config.toml
positions = "learned+rope"
init = "uniform"
schedule = "wsd"
max_steps = 3711
Each number is 500 + 25 x the weight over the matrix's rms, rounded and kept within 0 to 999. Layers, rows and columns count from 0. Numbers have three digits each.

# layer 12 attention query, 64x64, rms 0.16, rows 0-63, columns 0-63
490486502512515502501501493504496511476501481506502509530506488498513500519496488502484502504490509480499504524521515507508512485499505501512496503497510522495476504496517499504506501484497482
508494511508513492465472490523498507496492513499497505481501523513485525515489530517479494502500477521509499490502488509516506495479497469490504472505543501474482510505475501513515512508521489
494515500484495517512499490508508497502501485504502493497506489509492518506507490486511480497473511519496520492512474481497504524499476526516485499491479496515522493496496520497495479514511499
483514520488536497489514469513501516486474487492500505494485509502503492518485503493473484503518505520512497532489496495489486512504482522488482493489494521479464502494505509486512509493502500
482509510495511490488524493487485490504516502479503488483507487488513492507495528528497517498515519469495471528477490517489505513465497484486496505495490511476488530502518483508510500516514518
514486513509489487508505504510489510500489516516510509507510481507503519506513525510512485510478489503501509492501512513517506502490518463485518474507512507493497521515495507519504477509489508
510472496483492506488475520519479510519504505520488501494505506492516510529502512489512502496467503497512515482530499465489494482508467500527522482517506506489488501506490497520493488497482489
502502525487502481479506509507520510498517522504475520514494519492496512495485475481483490478496507497488528510518511492485494504517503532501492486510518507503518514478512491500521503492504495
494496510504502506490487505496508498508506508494487515498502524481509507493510478485499498491505508499512496509492510500493516501517487502504501499479503500528489497496485500504512502507514490
475506491486495518492517503503506514508488476477524488498480502481496456468500505506477512495525495481506494512482491521513515520481532498513491522503477520501489492508502494467498526524502508
492527498480488517516505503514488526509482493507533494500479481512488468486498526504508505522513509524497501480494479501521506517476535493489491489503483514506491496510516514483496512499499514
516496481480512463534521499498489495497494496500512498507493476493499510489507502503514484516476504487496499500515494483496492506506503488496518503517488482506521499486516524480503492489486506
501504499504496505515487502491503506486490499511491501504497517520500509519516491494512497482504495474504521481521504485498500491495502499517502503499488489508514491497493513511510490487495493
494504474505496508514478502482485510529512481493491507489523501500500498493507504480509515499503495494479501494481493503498498515485466517491497511493502496502478499507489489505497502498522482
484502495484493501518511483514475499520476490514515494495481495475495477466504488500500488519500518525507492466485468497492529498490530496498500489494488483518509480498497543464499533541472510
510469494473485504517504511501497493482496502473520478521495491489485485475513500501507498509500506454512486496506494493496509501508518499511519512517483490510514495499501507470496499502483502
506515504499506486499502495499465482502487496501516506489477523529509518519499484518496509497517473486494493480528518500507480500486490487527497518485494481496506477506494496539484479488499502
497513459532482485521479512474485476505509490533474506506491506533492504530488499501495483506513512519498541488528497493484489496493486512487490507480530519493498514488507505532504492488488496
498484537476498515517522491514495518513500513490525498487498504480523487476503475503494495511483511525513472503486497502497513516490518521492515483513455481500525483498499513496478488541502489
498500516506512510500503506507508508512484509488509495513487514511506482498502504512512505494511498477507492487501506490510484499482509491514497514503501499509498490523479482497490492502497518
509492547460504506466489509521514504508542505500536494484496514497518490558517500477465501476502497483507506524499519518506507491541479526520503489542500504494488521501503458553479476482531504
520480527511527506497510496499534501487548500533533488478507533502499492518480505517468504482529450504523475515507517510509515493499514488493501515501511474471499511516512484545523513485522498
512511504510491503482473495522495528528450511468519509503514515502504487491497503476495482476521486526513498489482487505511510526487494503470508530500478482508495512520500490516486520506521512
511534510512517493492483498463493492490509517510519512512511487504522500534512494506488522482524484477502523492484494509513476498515495495544510526512529506507506511511499479524489501486494498
530497500506480506491489513476531489503497502479506523510504485496502484495501529487495477486490511497493504494529488515466503524466504486463506524504468472479535520504523507505475507556507507
443494478496525544581551482521497484480510477504500517494478477489550480505521472499522479535473477505536484510527536487504499490499563504555508502533518466545523482508493484461517480509467493
434468540472492508509482489485470498495510477483528512473490501509447533473516467487505487525491501484494506474504499513474526479497489493505466490436474514502517478504510565451487482491466527
497484456506504491464502503557505487489508486466470548481475461454537525521545575472495520523456469517471486540558525487479482485485530461511456485530537482545524498494535457451526516480500509
510466520576482494545482465516512483476517502486502521499529482548519515509478473497461452508527421526528444488516523507480540515485522507505521503482502483531511491537473554514484538501497477
439502487522486482526502470530448521526471517460474557444517520492491513482576451445488487480507520516489494506494457539503539565497496532467477482539479541554490470489491486462451501549515474
479493447505491514483612509467513485510445510533501537489468485520513469533455493500508524530542451502558505516536504525463499436478528545501519557478510488534479514482550494554525488461449513
489541523524522522452490475513524512549501502518481517510530486473557487532498503507489520518530480508487461538504532504466428489444479462495529492500496520474524550538473484528489473531480557
497548511483531497521570467511489463493458520440529500504462512470467519483506479569526516534526530495511509523505494489482509479484494439470491516461484523480541501528538469446491448551511534
496550541531543519525534517511480524495468492582488496550541483506494531514499526527529522540513507444520506514459515488491518542474508514506501483437479509534484482446491491491480483463500483
495494564505447498522493531496535492478510489464488523503473599529484517488526469514448448492478534472491487522529523480490502482519521564495468506496486517480491553496494524476456475490499525
541462523456500478511502471436525483523505538502477487481503466460482523458480475467539534511507507504494470461502546523521495540518521513475477564507494500542473497563413479513503495500522487
476495519474446519533502487451504504506474448523463458449480488528542490526477523470547476544459466468476505480462464495543505540521527508461479510488512471492476530469439553483478516484603505
457550499560511496505515486492512490511495548515546498504482475433528514509539544464503487494494510525515507490534500509508511515472510468521537465509503539483491502570514541516506469471477439
524505433503519515471528522533541477492480521507495430519548444453475464520483513563449529434460496549504512576463507505493512486523460503489489512518508505485498477492494464571469465481510543
527507492489510456513508551496515523529515562488500514518506500481503480506515462508489503450535483458530489556486495478503514473540521494527546489500457480516434525500510451512469482535555509
487470503473480530578476497529522477429481564514521505522522576490497483476517492464503520513517500515489566561460448542476536505512487496491488518481527527436485467560490476478500486468497480
581464512481538532497531515492488521461485523512496505493499533462507481463457484521481464492496499546486515466454486474481533484467568484504513437499505547506531485528429453506523490499507504
533432500501514525480511465518519444474504479499473490535430501538514519501503489513474503533515482469458511566566529482522529519525501532510528463481489484514480516464492468548479587479486454
543456520508442544446503599519506488493447557483442482472478503510512488511483486501519523515480520576515449485523572507528505484498497491472501505481547531470531492536495450476463449501446488
539510514541519460452454466488497477492561567493542514444509494507495544427437484462496529524465474489469449545489511511500476556525511497522492526495566479491519527456508445487503532447479487
514484465476435486515483459509503440487530556479527483456502495513463531497442456507501519530486471534507510528469547490479553471533425581488523467485498489477468533520441503490493506550469472
480497486473496564545516495546463512523505493494503469487499516523509522468454532464507489452548498489505493530516500486515517516471514485537556503480497539544459518507482538446525468450533486
503542512550484448493496530489489494531549495508509474508479481521474504495529526476486493448511498562525490496502484544515519575483487514475506506481495518492519526477496463444481528453518530
492487513542504491519553520469468499542538469503435472486514534483548474475474436557513546447466519484499489484495424528538566547471481530534475467495492448535528483535507527547527475484489492
497494517402485511464472518470533510489465473501542490466527490450512506478496493532530507482507522481519493474521501465542509477468511481492489519482539488522511506497546479577532588511514529
527487503529512464478526492538529545538457567501493495513530500510517492475487556431501526529523480474475500481490570470500511467517550477430476523492476510465511500480502529543468501468510470
468472455545478515508532532552558547522523492534473473486518492460430456516491537478516479563541479516499494506499459468493460464495530541531477548449452517518534529539505520519517517480505491
457505503473462535515495456497432486465526534554509514462483524511489524505510504520509499456531483480474552466531489524438487525496579496510468488477463440497461491527500475543501534458489544
500479524486557508499424520555526546489536527514524497505507491439489528520516482503520508487491487512490528474529545500472504497490482510453494466489474495445533549486520523488543509501570517
465476492535501490470495513500504516453511442503495454544472549448466497537504505471494496502497455520503487536485477519474522493520535513495552571534500516558556501464518519495513482485487478
523465484508486500473523449476545525506439543492558479537488503545534553470508488533475486454499498468499465514489496542486468486460501483480554513538476436517539522511506557461485559448489466
542512482531490566513500517487480486499476523531471503491481469533467518489473513479496498472495469496462482567549499461574498488492555539494505480518527462502503485485532537479472478501527486
512483445520471507519472509499438513503465474455463477461537527485512507513545553533517547494479446473555497493538494531482509484505488492501484505513547474489468494497524479478505545501486486
473542515483503451493475443538505486501475449557457488534518527490481491489479495489506515512512508546520506501516537500494555430502501532562474511480478478507518521490496460503477533540553488
490499507493535487495499554513524500450500492511526517501459516487532519494425539545485527498514466468477489537455565531544506467486483498453423505457533531525495548515466536477435500537437436
446482544499526525449535477467531488476486452487488471525558522487439504481494496483481500479469489461517499495493456445504499483473516523509497472529476500459476522547446458493516492495446506
488525544459523497454468516449491470556539513481510580454509521491520462528473489475536521499495475523463518505533521530505461541552515475556490460485514480556535499510464530526477481501455451
535547460510482530519485511464522481558547516484514473465489522478542526524537517495483503502558495508497520501471517493491521507492516540488486458539434470562508496559512460507542511562466523
510508489515417531523477497502511485491513540506479486477524531521464490492522521524578454521498481497505483532493461508522516462521504461494515440471508486496515452486505476487464519469481542